config = dict(
    hidden_size=160,
    num_key_value_heads=5,
    head_dim=32,
    norm_eps=1e-05,
    qk_norm=True,
    attn_scale=0.286,
    tie_word_embeddings=False,
    decay_fraction=0.674,
    decay_shape='linear',
    doc_mask=True,
)
Each number is 128 + 24 x the weight over its row's rms, rounded and kept within 0 to 255. Layers, rows and columns count from 0. Numbers have three digits each. The size before them is the row's rms in percent of the matrix's.

# k: layer 2 attention key, 160x160, rms 0.106, rows 37-63, columns 0-159
# q: layer 2 attention query, 160x160, rms 0.106, rows 38-63, columns 0-159
# v: layer 2 attention value, 160x160, rms 0.116, rows 32-47, columns 0-159
# o: layer 2 attention output (transposed), 160x160, rms 0.314, rows 32-47, columns 0-159
k37 087:100101136121160118139149151114087139133108125127137122161105168083108123132115116122129128152137148095130113139150145120115189140158124161107189119110133071115117146164086129129065164137114173149166153147125110137142083122105119151106149097121127137145097128122122124048140139132169116155158105152106160120141134116112110135119112167097115076129133124140125098137091081089131114137135151142128133113129134116149105103111199140113131096085143145119134121146142109114140108101116152
q38 090:120134128168121145134121082139091131137173122151131140126141125132114117141097054114134135168147142186114154137141153129092149141127151132102125076146103150132163120093122128142149123138137120171104150115115124125121128123165069094189146116129128144148159108144153136159082144141113090074121113122142133123104127169126142119141136121165167165130081188128107154137123085112131111107104090135119113142171101129136124143104126112167151132151127096140119129089139134122123183118111150
k38 096:111135115184149130075141103151114126083138124114077163135135090154116132142138144113135156146120124110118143114137150143121127166124134105140118120126133152100134110167141124118097115117091119137106164070171100120085125151133107073174097134133149085104125124180110158154129122145085089124118132114178133130129184141132125112132129146131125156157185139110141148148122154120095166175143155127109124100160126129097157108128124127141173121140152116119123145148131078136110166176116138
q39 083:161118111142145153141137127148137106116121163110132106146132147092144118119148110168119122164110162150098103108118138159127143104127135078079104144156162161118118154139096160153112123166156121115111132125163128079173122107150136147129205071161107126125161144124144112163123092081128129128082153172111110143127147099139158141103117124127107137089122118157107124114155116139115094135159136136132157126098129121149121117109121181140126073107121180146127116084126163113166144113157121
k39 083:084136154129104118137139101117146125145101117164136142085127118132120108159138121095135116120144120134142102113081146116110112144143130134150090113170082114177135127155124126130100101088114146113142133139100110186127118132112108142113111127094161077094103148143134151149143088137109126143122113163102163160110107121147082154109145116175100076185143095125145143142115141165117117150085121119188135133136151128113110072121152112177147147120131132154086109132122120128110124064124115
q40 088:134105117125135122108102144126126156104102137091108133134111152107106119138133119143108098128105141097136096168151135085099144128142127114086177134093155085131154133149153126131081099087133110130140126160133122171115122097138116112164138085129142118086104138088109139133106126105128183126153123132109145135146113078109148114126155159167094104149087130138125130146110146163133113105061173117155125125126090130141117131148122145095081154092160125168186096132107148127161135101148169
k40 093:186114098117120131157162142133140108147104116134132095136084123131122133176124102122144076101192139135138122132115149127176175146130111157141168141122117135095133111130120126133107118127140153104157157157151132109135125140096103143084100103098109161150114118112134144095146138164137164153152140169107106135155160124135125145067125123118121099125168170172145109091129139115140070154115144116107106121051148168122115119172114147153138121123105137134111124165102121137133146107104109
q41 091:122110131110147138115062160165103156123184134112161120131141160136152095161110156136122123128122134154179138143132130091132157115095106135123071112131163157120092129178136134112122173159130105135135151143141128101156132098125166095181128152102162129126168065135130105148136117116127100089124129125107146137108129130142138143126120145127129099115099156132104126098130107170115148123141114105127117083144147117138100110122132114139049093135147093075155133096119121103150091130109131
k41 092:141133116136133124121177077125145157125087103162095139156151129125117148157097164158107110100183140133136129127101173137106129142153125116115166125166135096136145136115102131115162178106079123122120104155106123168122120106166126102119139089154125123135107160144128121121127126085118179163139118144107100084151122196126112147152146159126157127140087139136144130102139131087080126118112163197121119127134154152152116124139101125108175124122104140170121143138121121139121152086124095
q42 097:136098123073100133085143129165112099119066164149163125105132064140136134090132145166125170140130092104115178152119147149131092147130112154092113152151113133121138097133165108133133151100126118125131140146117105147102122128142110144096166164149108129112100134096116119120153131111133129173125142153057123118128154144147074106099130097099135118142121108099135146101116083144155104139105104131160090195113147140083149165133121133116135144125125156133122144150141117135140139122169139
k42 094:122119140094123159133130181132123123143110142125146121097132151101105109131143138106139148108100124109113122141134127107184109136101105154141089085120099096110150117102137150091111090138154183140120107100130144099148124168093109138154121079089122153136127131115113061113089081138152118128120161081130102152101141086136141105148131129111166123139093144152149134139112149128157141112121098111141126111154107117176112127122089127141130109157131157071096069126079141133152118086149124
q43 104:083126208142128107146140128107083114107118111129130089117165110148154130157134111153104180130089161164130111140159114124157159120130117094130110147133072131134133103133106141109174127135129127137116081124111127127138110111109121142158160137143147140105097183133103145161115133099128115139106159154166095103112093165155116090113083164099131140115154146128096130106122131113155109135145081127155119115106181115141164159112160148116138093133170125130134170117161130089139147134112114
k43 097:138110105159152093102174097136166148159128136117098142138122128176085121130134148116121160111118105150085070125147124136119102176090161181091106144146100125132129129153126154125113123098119117093123106088140144127107102126143144132076123160130114119144144131122171149105140118160122162116131123107100135162146079160128172122104137117142132145140128093131118151170145128117149123090164153087147111153148099164109088093183112136086099122136114128106134077114127125129095114130134101
q44 100:088111114127157083115124076129116127133121199128073152123110152169134166114101078142177135147141146113157125117126131144106088166119138110100140147156152155152100140093136146146119151078129124118118164104125141166138166159121126119119129094128137105127171172171129119130143114135107122154100127120125140130108131109120188129137112093142106120121130108102132150144163132107169116143144115156121122112166100133108176154123098098174108149111170121141132125113103184149154109145143124
k44 088:072123152147126181116103138119143118149154115103123138115143083113142126129135185156099117100143097160111139092120112139155144142134182126120125124114129143165133097076128132099148084135141134066119130142132092138130117166166123114116120126173154097101115135157145084136112133086098140156104095138157147138135123163116151108108100109125134146139117119163113191091153156153107142150138120168119112106072123105128090115134133153151149141156135140138144144132080139098119162117150095
q45 077:084141111053134132131091164101111093074103131143136102097112150101141157141122140141110175139103160149137158152142129172144120146137118125105084118110145111140148099126161126094147125106104127121141102142095154129148116144107151122087161173112141140127117159156077154124146095150170158131176144181117132148088157140131123135111126164132091118153138105125149111116124083118150123152118101117173118152127130113131115127126147131142091096145148153096113167111115153120173153109149139
k45 110:142107092144141153112161145089146172147119134164155123115094160133136141121165169104113166110166093091133085158114128075176188143144129131159135156145123086147108138151138107156102153099142129124132124127127155124141136087115179136118170113126155127126129135113105130106108111160132160102171117121105136116194123129129111128118090095136097096116118150155151095118118104103171100154123164097128163152112125144147109115103135146134104100078096138127115143141133103132128115091134104
q46 103:134126119169190101103159122103130155086114135160162143165115131137141070145150147102147115141155128125095125131109153161146096129165121129156110111075152169096134128102156134153086129152150131150126140136169145108160112137132133107173155168130144085152170129130138157124145141089099071133133076121106101115112139145143159146131130163133125117154132151164094133144139136135110123137120150107093167114158099133133147086085147165137079140098142121102135123167118130155130135119133121
k46 100:119131117141111172092175126117141115168112114118110092141076120125117127154134121144147161094141148126119097149131099143100154140090120134092086128152133108138096083128085096137156136153111114139097148145117106145128146140084106141161083073078145117161156121086102139156142146105123123173127116130082156105109111154092108096173133149108153110140119125132182119114147126158091153135091143146113091161122143120099100138130101099131155152112106098112113099102140095114136110125115136
q47 100:149153098144142142169127149135137121159078112154122149116125135085158138137167116076125060142201144101125125116106118152126125075154146154110100131135113125121149095106119086146138110165155134117113126125149135151148104106092122158133183099136116151139120127110148090182106136147160129129151121152117155131128122102146100081160138151130111143158146104147081133150119125097116113133152122141083140122130137089116121141101163152158126146086130118146141130146159121100118080150087106
k47 099:139112101120115119107121122126099117121137158114093144148136134138103098090082115164120148154131105116132173129155109129159118121146166131108152115127151113125132160142139115136077153090084106096139141145145106059151107152126112147113088111112153148136178116107128139121162141148129119101090162090108130141138124164141103148170142104122119123150099096078163094112139163105155156113123106139174156109160173159108119145098140116126152118133112095120069148123159149177093124112139122
q48 104:150139158101136159154121131115136122152117090131135100109137175144117134147125117158127141161106127156184121174159093163144097170156140154117153120163098139148102160153125141130115125122135154127097138129149175093134152175122171115149150154140123134149170162075107130135152139113142144137144147172092172143089198155121142129112114142146117147120110098151142141115089148132143129108156157150114125127143133095119129152130120127167139145111182120135140138153115150103103135166156187
k48 094:153169065184135111159145090135106119119107117130127137132119124112159113088147149139116145133158148138127159150124138105123090115153091144149106118078135138135198143098130171140119138098093081132150108139149092149121125100132083124115092136107144113116120072147162139142112112126129130099111101099115124132118117093161140131093133104139166122136068118131121123099142131168099145152126130107176077122119144159106138123113107169142141106146118149098099093098102131171123112110130110
q49 106:096070160135115116125146126138114100052164135089111107122119135132162092098126100127137117142103112126088148136130146141144119141084131128111136172111102135156125124125119140121120137112114171133172087125117128122108162102149098110111123103136143137134144132138198086100087126132115141146118095139150127140103119124132119156109141171110125146157135153123078154137127119103083135122103123157164159153112199149159148164144142143117122109111125119117140166123082117102192138129092114
k49 094:114103114109110105114110150115119113166100135108104068114154130153126150169120162152126160148133150162117088143161124163116126131127143088161118121123109143141094096122142134100146117162192097128133118136167114142130134124131124144106168154174106144145091133143102142124097087118141117138112168147133119108116140141111122131125130129113143133150117140133118120102144183112149177132168169104174101147101127118136090117166152122125117100091118157117063149149171175094104176097134119
q50 095:137148120202119172163110154127137121129136105130126048091153155140145164107159107097137114107123112152131145140152128126122169174130145163158159133093094090135171148071111102159140136159100094104099131112128131122158122169113156145131092111131123090155105153141108139116139134090140139147105118154094131123113132143122136124157078141145119111113128146112150096097156098104155125126148150149150086113107152144157135160154106118125135115152184127093138146139155119134155121137146121
k50 096:119133152100166156102163091094115088085182128106114171153091124106103100110096163155139135096092105158138164139161115099107118087104144139137106153118130133114088098114154117102136140104116142166142130139135138109075120112167156115116129146101081126117174143117119130150117149183137121123155130139135129100148146148170181157109136159154108176157099130103110136130083105148119085117136120103151095096117101169111122113128115115136120123132112149132123094126091124104142116136113144
q51 116:122094146109098118175122096097101169150130127148145099146113172131123102102133114125121147132129065142115141087138168119090130168176087136145127108123142159110127156146128126132156165108134136159109188134146152109132131109117173119130116094124140115131135166106176115098162125154150149138148151141137118134133134152165164120141117092156141148129132124167163077122117120131151123103088130173123112156135082133140155130164119084144128130096123127166115117155133140169112076087146147
k51 107:148167113152117125069148114098116140111153097121147149115120148136114102125152156121138158166116141136151134120128137132115152130152131102164144123117125143107099128092129123127099092152089158164125075135120138127085130156165151131167147144111091145094148114103141095157126178092113131140170099108117115105140143153115169092148094125125104168093120133140143156077127136096100144159135101105093164113143126125137080123134136144153142107123117078152144115080171132174177119127107115
q52 111:123186119120174166155087080111168103117141145087119126108146132187167112154138180103109105125100120104123127100130138146116173158132133106101132143127151120112136074174112177054158086128166130149157106091137145160107152114123090136116097161107146103135122144111113145156092129112165126127117161130124141130118134118120146130144128165133156116111107117141109096145117118136090108122129116147132115118101141160160158130122148147109126127140133096115160143150128141103139122149172086
k52 107:127104163139149122124123088113131119125087135152120135130140103146133123107133124160134117117139172155073126097168108119140123123118108133164149071162101136170108160116073157157120180148154136116127136143084101128119117138122135145132109147166097150139108091148112143161103143121131125099152098152100141135105112131101116110122128141136108110138152145118127126153141113088167130174097176141104117095109106158131095067134139136179135122151147150146150160182159119132152177095090148
q53 108:149135135118111117117080118134089093098105108138157137145129171076130078151152118188108175113122118152096106104118117169135134134132151145141117140136071112140124098105155142129103145107112102133129144135120126139161161168138086143133164147128107107136132152127138127122115168091140161125183112105112146079127134096158133154106115099122110113149151180170141106144131127076125112107106139109115137114163114135159090176119138148142151130130104109175128161150078131159149124122131104
k53 103:132148126076184116132163094159133145130134113105129170145120120135105132111119148098127154148173121109110168139172113107115154110152156130110071109119101141147102145102138113110152091151133136158141109119104161163154132094116124114120107124119122175116089142114108137127142108159080107097161144151153126174154147119150166134100141115158134104110117102113144122105140115106098139131125123074133126134080138127120139098123119167153144116075148092143153108106132105083060097109098126
q54 105:120128162109141108145136105116102132112170129081160130119119141105144135156158123108160134109149133099127105103086122138111176091136152144099124103160155137152162130147158130098155139156118097124143127137133149111114121151137104093156099134144137123130121104082151114150122115127092134100121127106140108139167097118122108106126144082113106155135087093172170109117152115119154145095150107107154118087093150153117118132089125195103088106118125103120158140136167156115100175078183096
k54 099:131101108157133086117121155154132108133124123155079142081095069158088159109127118118123103124125133138157147113139137112135081146123164096104177162104100134133110116130134113178141103125108133134088161142124120170137148127126188097095123124095137171092112129109121146142158144113138138133115138077167159147088136146151109101137137108127147129126154148096145135154159128130118157154109123129109171096073146145096134060150137113125152142116117135122128136146120139115168119118088169
q55 112:148147115104135122128126139116118171135122096113164107138131141106134142107146100120093108091141139139114132099131174111151120087138097151113152121133118136118128151109144139123133068122177129138161128118122114117124106107109138108171121069123130093159139098149133134137147136139144090160079093125070103099127098115114114157142153124143103169117126158094139158132135107138082164148147134169112065104158156139110163090169132136145113158068118095165154125122103148147131084127102122
k55 100:150139143120095128156159115112082173162128111157084153103119183144147130126092126161101126163117115144117156109082090149119153108122132122131140120146149102135108077136139103113100135120093159145116176128135125152094158183092146112124161137139131091119156129118125117118132159098092137072123131116114157114092156157132154120104095138145152164156131091131144078130129112108122149106137129081170144175158111094153131145129106102115169147124101169134109119150149136119115133101145138
q56 112:110148114134099098164131133112156107145159132152142106100108111090160164114165148161121130125097100080143139117173171110099120111186136134113139134144152182147149092146113072125127148089123170119122166138163135125123124112105115120139125088117107118147102137149123104122130137112133149104091120093113090132163143110115115132135138155146086123104125146154165146162106166134079141170123109130123176168089135131142123133136111139167141129120125119125139144159150150201103107120163141
k56 096:136122136105125117089104190170122130136116104116135118122107149142126138109096133142130119177141154149147124126132168108119144195109075149106123137172136109131079135095146150113082128119121137152111126102120132149109123162165146110082159110133157145128142164088130118128127123128122074139147139130141140137103112129137132141149141109120179120162136154166077087120146113139139083152090088139120129111156123126153100098160103131123122122099137116175183133145151139145109157145084179
q57 098:113132156128138147128117160119173113137156139144103147120164105134125122162153105081113150113130161120091125121106162127127124151066100123152094153112137119153121079139146120154145128137136132101125124116161122143116125165140153106099114136156148151150120208125092201200078081126129115130128135137136106096143115136098127139122080112160090130140101091119105119155107142113120162167151124106111138128137131113109126154107131148115096137151112136137131101124174148082106153093137129
k57 095:117155152120116122134144131115056107115072124116131117139114143150153168125109111133147116099118109158119100111184142124131160142135129127113120147140114125070138173145126132147154112104095129093091124142091128106122105123119136102167111155134138131062186117106103158109092166114130172132124147162118132128112140104165126114138132142117111151137133132094098132141124108169142113120138116124109113096089168120112144151105172101148157072104167089108117124127143111176160151171135119
q58 105:119127139125126129110151103143108118154124107114178159139128137133125169122122127133109093111131123056145123115104131135089129139093122101107150124111100134129112116095118154117134109109129158166160138119156119155113174161133144161071099113185137089080103107107134147170131105111147135096155095112099119139183153151127115134104101193151062121098099115137117127127121106137145113145147124138137131147164116151168151140174129102164124101109147091180118115129108127128132160119108117
k58 100:165106153115120116127054136129112126135121162140102082089098144139101083127135130111121128077135142139141135141142109109117096122154139126160159099145097082117122160132133146114098162133155147085151124141126163140172121129095115132152138143096131183130170133146144129154153104129101115207137152133118148157105147122121099111103138092168161164159151158148152118138154107087123102131103144128140159150124106132119096152100106141165154128115164127131147129077137099131146136117156109
q59 091:148134149124150164144126156121118137143157120092133170112128139125157073131130119142108128125174121131106132117135110155105168171116155086123143096104156145139094148167140132138136170116082131113104097168168131126072136141139098127127169107126134101100149116106139151091176099140113133100104103123088085154120091174133055110157125140095138133138185114142155163143145128144089136115120145119148135167110128131131107158122104101124124141128130107080115109122112135128137175158139127
k59 098:073111125144151084111132145113097179180111116147172099191143118143103141100077109123149113128072108150129146116136122060156133112123110173134106142131132167121125135137129140153165130103137116125137129123168148165104135098141165103200111123106084124130117142147127143134124116115160142113150154127137086119125098087090159123132113085156134129113094115187121151110145134124114138131141122142137137125142117131147135126105159139131138129124102119111148159081133134102158139178112124
q60 101:117135116150086131149143129112155137143157134135090102114123124157146096099084136135116177154159189143110112128124128176096113141111117129145148124113133098146129128128154143136144122149116163093170131157121151104075146180083129120126122098162131156122171124140151127121135182141121166148115147112120154135162123136116111123133111131132162089131133111140114178172166112115132095120137116094149174102179137167151133098141101121082114097155117136127145128157156129148135100087151077
k60 101:140134132116132127139081122139081089086106133097161099121165142115123125130124065132107077129140115165134097114113117070131118101128112130134126128109107131080152093124094105138153105145077155128176140143091126146134104120141163098131105140111111079099107133138063122110138124138157118104151102120165131128124144171118173097109155132158141155148106106138116124131122146172078131115111103130136123132100134091145104159162123080155113125136080129104158123139108127122152124126150166
q61 108:095148121132095139142121133176125136077150151146125121121105116128088090127137121138120103141119121114124122149127114128129102119125143174097142094108127126161167117132124107141152141116121156176132092150124137128115125133120084152155142098096115121115163101144160097126112133129128149143139111105130120118160030144139162115121119141120111130139115098165146090114111130135162080163187075142122141127150127132135142161114111130119108113097142130147166089120111163134203138081139182
k61 097:138108135131151127099170114154096102140103112096122086117127132078132117132108132099110140128139149130118121114121140124140149136143122117116090166110105122141151086125126112063134166115159125112120131102116098097088110118135140101071123101127149139137046132088112136129162124129114174145107141123119143170131150115131123093102107080128158162144116164099141122173168149087107125088099147107102130112131144136140113081112160124139127161112139107172127131145148110150089119155105071
q62 108:121143148148131131145152145131146131156106071116151102134130175128120159093117097127088099141156133150129106071131139152111116098135072157115135141128128089118146193107117155144109156145105158091168171101121133094157140132128098158108117123100137084142126142122132137119133140128132148106127114079158145142134096129117140151152131108120163172126099160143140149101146170172109140102105098132136162101084110163088117112159105140117120145094106178115130121129133133150118136066132128
k62 104:106120103136123134125164105136086122123125109134125154136120129179106129127097162126159151165119154124123124151097119110106124151179115139127128091091101186155127108128136084139100103076146104166122140108149125120135120112113149122124096129163067145123132094146129115130153142117143149162102117161123179112141129118160131151089179122144102117170176087153148128138122087120155138162141084151116115150149129090086147134120120084145140111140114122126098093157155113111142095075130131
q63 096:084146142202100130138106148134116123101124123100152108161146116135133127122092129138145168146133153127173161132115090116169158164150105102136127142134075099119130105113135121107137112126108154146117135137091137145123131128120136128148159134143141164132083133170092140138138174159140094125097116110195127129143112108114122103171143148138169120104119127111141141114153131128141078145129191140095088135168165140118099107118184143122116073118162139137158121138100150148111152118148105
k63 098:137133123116137140122152114096126098143107160129099143117056155154104118131194115097113092122125139123099109146088138162109167135153159152133136179092125128159105119144104106136103098143139083145153099103133097096111113097110131146135090102136109135156112137174111099126051178138104115140133114144118112132162139144127110127081134122137138101132121099100106105121166152123116117130127116124123121125133064078145144147130128172110133158165112109118130155127176112128094135142133153
v32 111:071136152141119125069111145161117151133110107152098111117084123116102132140135140121139123154105133120127128134123159120142171129169136152143155068113119147169133126111160127133108158092139153118158148082136146100136156169134121155129135136124160105156078122129115153130076124151107090115108083148168140097134140105130140143138093132137157149154137172146071115118137123105123126104128093151165121149091167161134154125154138153124115139158092099125093110129136145109103123172126187
o32 110:100108146098130100129091091090113161141150133100105116164192099136152117110072089120129156122131122142114119129142146125106097134140104133118112197173127126105118156160143158147135129164130079139091126124129100116127094085135130132127111093110148097108116125105120099138139123114141174131128124110090123143166189121120148123140122070147142103094138082116127134134107136109155145147093134115163160115193124113098107123094137114127156120123153150134148125110107131120127122068130153
v33 110:112140137129115116105127130147122154111149087142130148147135127097112120121112133122104148135150105096118203095107170161123144111163151131150119145087131116103099120169128111116136133149107129119081140086144117162115131145132147124141127111176124136102138146096159106112031164119089190109108122093128131152131127171127125142107156117102100092151105102127159168130133098165146131108164124114131140130135126169097159136130112125139137105133145137149131117134100174141092188122153107
o33 110:145166136112124116115091129138131111102142111152171152165105146158126113151057088136131148124099141101150072100120136143118105104114135096127168114139137136130093158092163155166169119128161149142170130114066118132112146130120108100164158114122143131140145125131129163104142098123134129116153134124097132153133143118121172101114108120169143125121114128146132118114180128135127150162097096159120131091135094142147137168110107085135085142155115076116142072150123135113160160131090113
v34 108:143125146113145150135103158118100122174122123129079119161121114119112107123147158107115130119111111110128126142156114141133088108116152103076165131109180115107112125104133119141097130087131205098147135128115121105152110095150089088127101102093142126132114100100148122136111163089082125132157133125106136154061142113078138125154134127136112131101151167099113157127123104139074106156145136148117109118126109143129109144099123111133101100125155159111127077110173113123109186146091121
o34 114:110116127116115142099128131130144125123163131100091173167131094085152098145133087164120125161155152151144109099104112115099118133120119130121126106134168128132124109136114142122116098158132122098111142148075104157138122177156151130126148124131151136134176089145162142139135143141099145076145142114158137147148118125156153144092149086140091147207136130111111148144125133167105163117147088124132178177118111099091086104127096107172103133145125170135110122115097115150156111134138161
v35 113:118110150121138120126102143154178137156127139163100162139180118127111124144132146137101160126130142112138112132147087102106099163116145112118126170148094183141108159135080148114118130159096126129061128126140182103128125085140125139162116121090142112146118100101149145103113142102154082157150123061148121117150136139136140138114137123109133156142093117142114126136110131182117101163110115098130097153136110170170140177093098114142113126129101128141108132124099173118134133147143069
o35 117:116195103078171120124118147135109134103135089154148117132144141130122117113134130136131099144133144107113131133124128152134140084122145112108185101106112110107160141158146158106121064135155121108146115072127105115155164179111126160132109111099110189125161115123099141182135168157125155144135145123134152163116103119158127130142092172137151123129100152106130150172138123099081175115150144108108118134131140164118116137158130129146132138124133195091141116154135135140171120104148129
v36 100:136117142119151119119116140122090150120106110125146117115104112096143094160168169104133107086105169150126139122116116118154166110107123098109166132125155112141105127115150175122111145091051149118157123122117167142091140151109152132173093133130170097131131113188139134178094127126093154095154111146149161067126139116101150077143121123108134127131137098110141129144107167120153111170109102150146139148162094132147122128162139106133094126119117170130119154144092130137101122088127121
o36 106:097077118100129127146123112096130189132144127091116183106151191148106131109138143159122158144139120102142104087117155080128180138165126128141109101150137123107153116144127093106098108183138091101140127117080118102137147135126073106106139145125120140115142102096174101131129120161120103138085079128116128143166105129117158137150123085140116102117135173131131141107121104088118158176098140125090128140104153133077142125107138139100136111140120127131121121121098122105131168138126122
v37 106:146092131124141137132152152103114085155132105114088105159175115119137165108141127107162112089145120121102120166156130148128135119108154129138152073180125155140097098165136131138143115127129142103142120128122128138101100130095181137114136100172157113089068079155120099117112086116116130161133122141163162090164121091134135125118154145108096170135133156158114150094126119106113158113140102149094152089118104147136183150143154161117128116142129083115110119115089134101124139147159131
o37 109:120152130137157154105109114161131117117139109098196171116138119112137137120141100112102124161135160124088092129109151138118176133144151122121139114128129172088125164112118104148089147132106164156108088107164137123113123150100131120134076098058172132164143109109159097126133145158095142148125124119078135139143144136146150096163126114164148142096125101078135161149115149121149124114126154131145119120143133119103127106119090133116082167142068138140111160123091143147095147101107116
v38 105:088114127145156124114134108154151100140131108094119120135098151111156148172114081129112156140147133159153106073135125122106163135145094123110107093095171101128115140135083143148133128101090088081143122133107120122161121082137110095140128145098147129117089139073135115122108119117110123127119163111129102142099118119112135145172115122084117111149077108122129115089126137097182146113070155090088134123118150129146120140063126122158153100105137120128153157113127136122136123164173107
o38 105:119103116129135142132125111120111149042113130119164120145051125142107146063151154118107126100080135103106125142126152106153091126142157132135111092143126141133165086143117159133155125131133149148162141152109121169123140131148148129140140149117102089099113084133098132163118116128151127107112146163121141144134134135181088111128115134174103133170140160110149128165100136108106097135154146134151098081144139108130149117148099099145107141098112121117105092115146114134129100100193149
v39 108:128166103160132141146128148115115141100104127119118174138107099127139116107114146136152142116155148132105153142100152146137129133165131121109153174141144111138139139071133119144176116156166143094156109113083130123108155125159123139102127155114170116125124146095120156133157140148139093167155112133143049099136151092125128095121174157087148073140134165173129136176119117146118167104173119158136158133135157094112118096115131156133150115107142118091142121088160157126129169109132110
o39 111:110133119119136131130154143155146128105109148100176105112187146092059158145141114120113156112124123131133146148124135121122150090115131112097131128118127130166099169120157134100149107093107115113091113167109145142132113084133130151135146161148143069127132101124090128146143156127122127147053113103135132089120128094112150129134166135142078126123077114130116112117168142140152156128175120121123148142181103150112134166086137136139089184157153131166131135101150108164136121146136119
v40 107:138105151144149109137134155127125143089148149132142109127098151108106174141133150109135110131142120119161101133123111139114165125129131148132108115167139147119138134093134120141100111149148158125105123143108140087098127145127123155131124131087144157102119103100142112165136156150143094143132120132195166164104136090188124147174175126150134150092102112142126118125165153115124127137108113119143147122086116160139080085105104162148142126070144133051099131135110084085147174157155128
o40 115:110144141137119149153160151123124116140077093108155115152101166149145106123132085130104122134127162140071139100112119076125092135116151155169152165105176120152123137138111102118150140120142133155147143133146114110096111091145107142112126125134164130142157110183127070129129119097087129135106065132107145137081158132142129119135138133155078110128134135124141144126093142109104122111125122118110138098133111132112116125154132107095147139174150179169080150140159109127087117078150087
v41 109:133106128124173152124110149154116135101120103127148173114149127159147116133127154103089165118144157148103139090138095153116133138119110177134149150134109156160144151131167156186115157142120102122188145181143156122096116136109148176121136121096137147139129171108147140120152146078120158132090152189150099118153109127149149127129144109159138179109137133102119101166143141142051105128156140104117085108128128130124136128104145132146133114158089148134122141101123095103154112127141139
o41 108:133114110107134113113180181104101152153136171131157116090121116135136141178122159153140120116115129152152157143125098138145133110143101111121161116152117158143134098127130110105165070142134136125150150097127151102147124105117151149135117108128149135117102071099137129122101125183134098182149154132098168116120157128139181151151128124113139138133128089155157141134105146097126150138153171130171155131096086173114117113084101162123126116179131171126131142148120170134091137115164109
v42 102:076106151153141141126176143106131120100119106147110124079189129123094106112130091092098147102133103111142098149113123155158149122106098098114083114134142138115119099133084117154105092101082145109174123108105126103098125105151142145101107127087145129141115127136138129108150107105118149115115135111109114107144150134095107095096143150090139118097135176100100118171148148114084103170148091098155121115145135146100112122133143134088095084144138120084152134097108153102121152135088127
o42 109:130146109119172093105133112137146119094123116101132129086066090113111142136123149149129167102162161099109126084111146155118141127145148166167139146114132127078140145141109187102135118140181138127113096093140140178163091156162133142119108101115142124104157112113120119133095126125116160146115148112153132141136149103124166142079177144115096165155116107098136147093127120105142122082128106165137154136136107176114139118100119141097125130154100142152125116106118107127181136178136147
v43 098:152113109165132142125087117139109119152176095120134113125156124094108121131144109094121141126137124119116107062129135149116135158168149140166145127145100136083172085121128133137147116106115100108145118132093122095158151122078134183145110107104083126132145120131152154118169078131121140151162100088138101129135111090087128164124130136054073149111129144136112137074099110113145130113144104109088123093128142136115167122116104168163098130122133140125166127116139129125146152142130154
o43 103:127122133097155092132150167140092140113131119111167115122140065116138157128137102116077141184103149086126124135141133125144141108098131163112105153172120160112109133147141152086143126174128161128147094112132157139128149137090132130123140118123105120117085154161098093112130129130098122073051128165146114141130133155155150125144104144120169146163121170137166130140116153154112087093129125150099144128089134123133175142137111140114070118151103121137124141100116156146147109126093144
v44 103:087141155130100148104139165118109149124152101169100146166082148109159117166089103130132097137115096132147153081110121151102154116133112123142151158116143124104131119070129155124121127133127152135132136132162132102105148121146089146110167135130120131149122116113112136148140123077110130069119139112138162119102140103136135115078090120162138098150082166129130135153120146139119130124094182143140029097098152098123114142134127126127109114089134117121134156134132114127138092173140092
o44 109:125101148143122152153110147159125159113082137147125132153089102105134116097137123149118091134121144142152101124114103118139111119131148102106127113167117121155093116080154147125130134096174072128111157082085106120168145125196143118112135111112144130084137120152101115128120116137110119157142115159170125137146195125127154118093101120112107086154176103128167088120154123107128121137138128103106134114124142108102167118094130164144139118125149132151140127167107089109079138134153189
v45 104:044085093155103121081137180124157153077105154112133124171130168127142124164123141145159116104077153129151125076116136125127099124134098137106109128153144132121079136159079108148154121138121098144159143097140137117156123081146100161146118125147142115142136147131161122150167115158145130131136110139148140113146110139109126175175169170114149126123137123105128137149090144128120111101128098107160127143125140137113130149114148170127097176107147127140139130109120120138075118146159132
o45 109:152186168093159099149149121106103122113095124093113130131130156129152133083136120098101117100093122144138146124150134147118143150139149085127128122097151138141127121136131140122103081138152118143110133165120126164141129144120128090096107117155083124116149121137137125139127118112163127074131111097078128138121192115131090071115102106123170113129109119134156120125155097069140111118128113139109142104171128170145155109172110141111137142107123098202172074122124144117099116122124109
v46 103:135111128113153157122161148141143115168156177148161148134119090162115129084120134088135131117110153121128116151145150170129120131104122087156107131087129129171074140111145143190148125133107129148122083097105112111078121101172125154114113177107136114169138137116104114140165126159135111117098131141142145137158130089147176163103104135126130156115137125086148149143086145144171170118078112159137140105122146113129109120163134148123138083114118077124166118144108157146108126112130122
o46 111:123116125146136142126120094087168120054094142144096126116159156129131132140152181128139109103173149123137101108140133125137145175146112101114090113141134139119134145165135151095144116107143161140103136125126181158134138165117117095114128084148135157129162124138158075170101147161138108117115098126103137106095119136160126155127125139135138098090102110149113145105146104178153141100149155071179126116146106139137155107119139139112122109081116134139096110171098109153099162109125154
v47 104:108100132114151147080118111135147131152077119098130152171176155116163118172082113142115136118137150129140135121126079129156120127135110141143101149106142116135107086102121138142109116147089108118135083177117150174107120107139068142154133101122106173162147117155102133088108076123141134131113133161136137135143107133127127113125180123135112131092161139117122102144105156125126118157140131141117157151152170119116119118113058162157155115156080125135118114143093174135090135100136148
o47 103:134132163132147100159150134090114112100181120128169172078095135115089097146157172099109127090086168105106163108125127100077106144117094111093159106126149168138135092093129141125123117152106119084122147097093135118128120119102121116109133163110142145120141136128100102167113118148146140140121116122108121126123090156126126108122095115094167146162100061118133125126118091135166136103114122110145110140139090179137154140147143119104157135091126130108120102148097145113118084103122151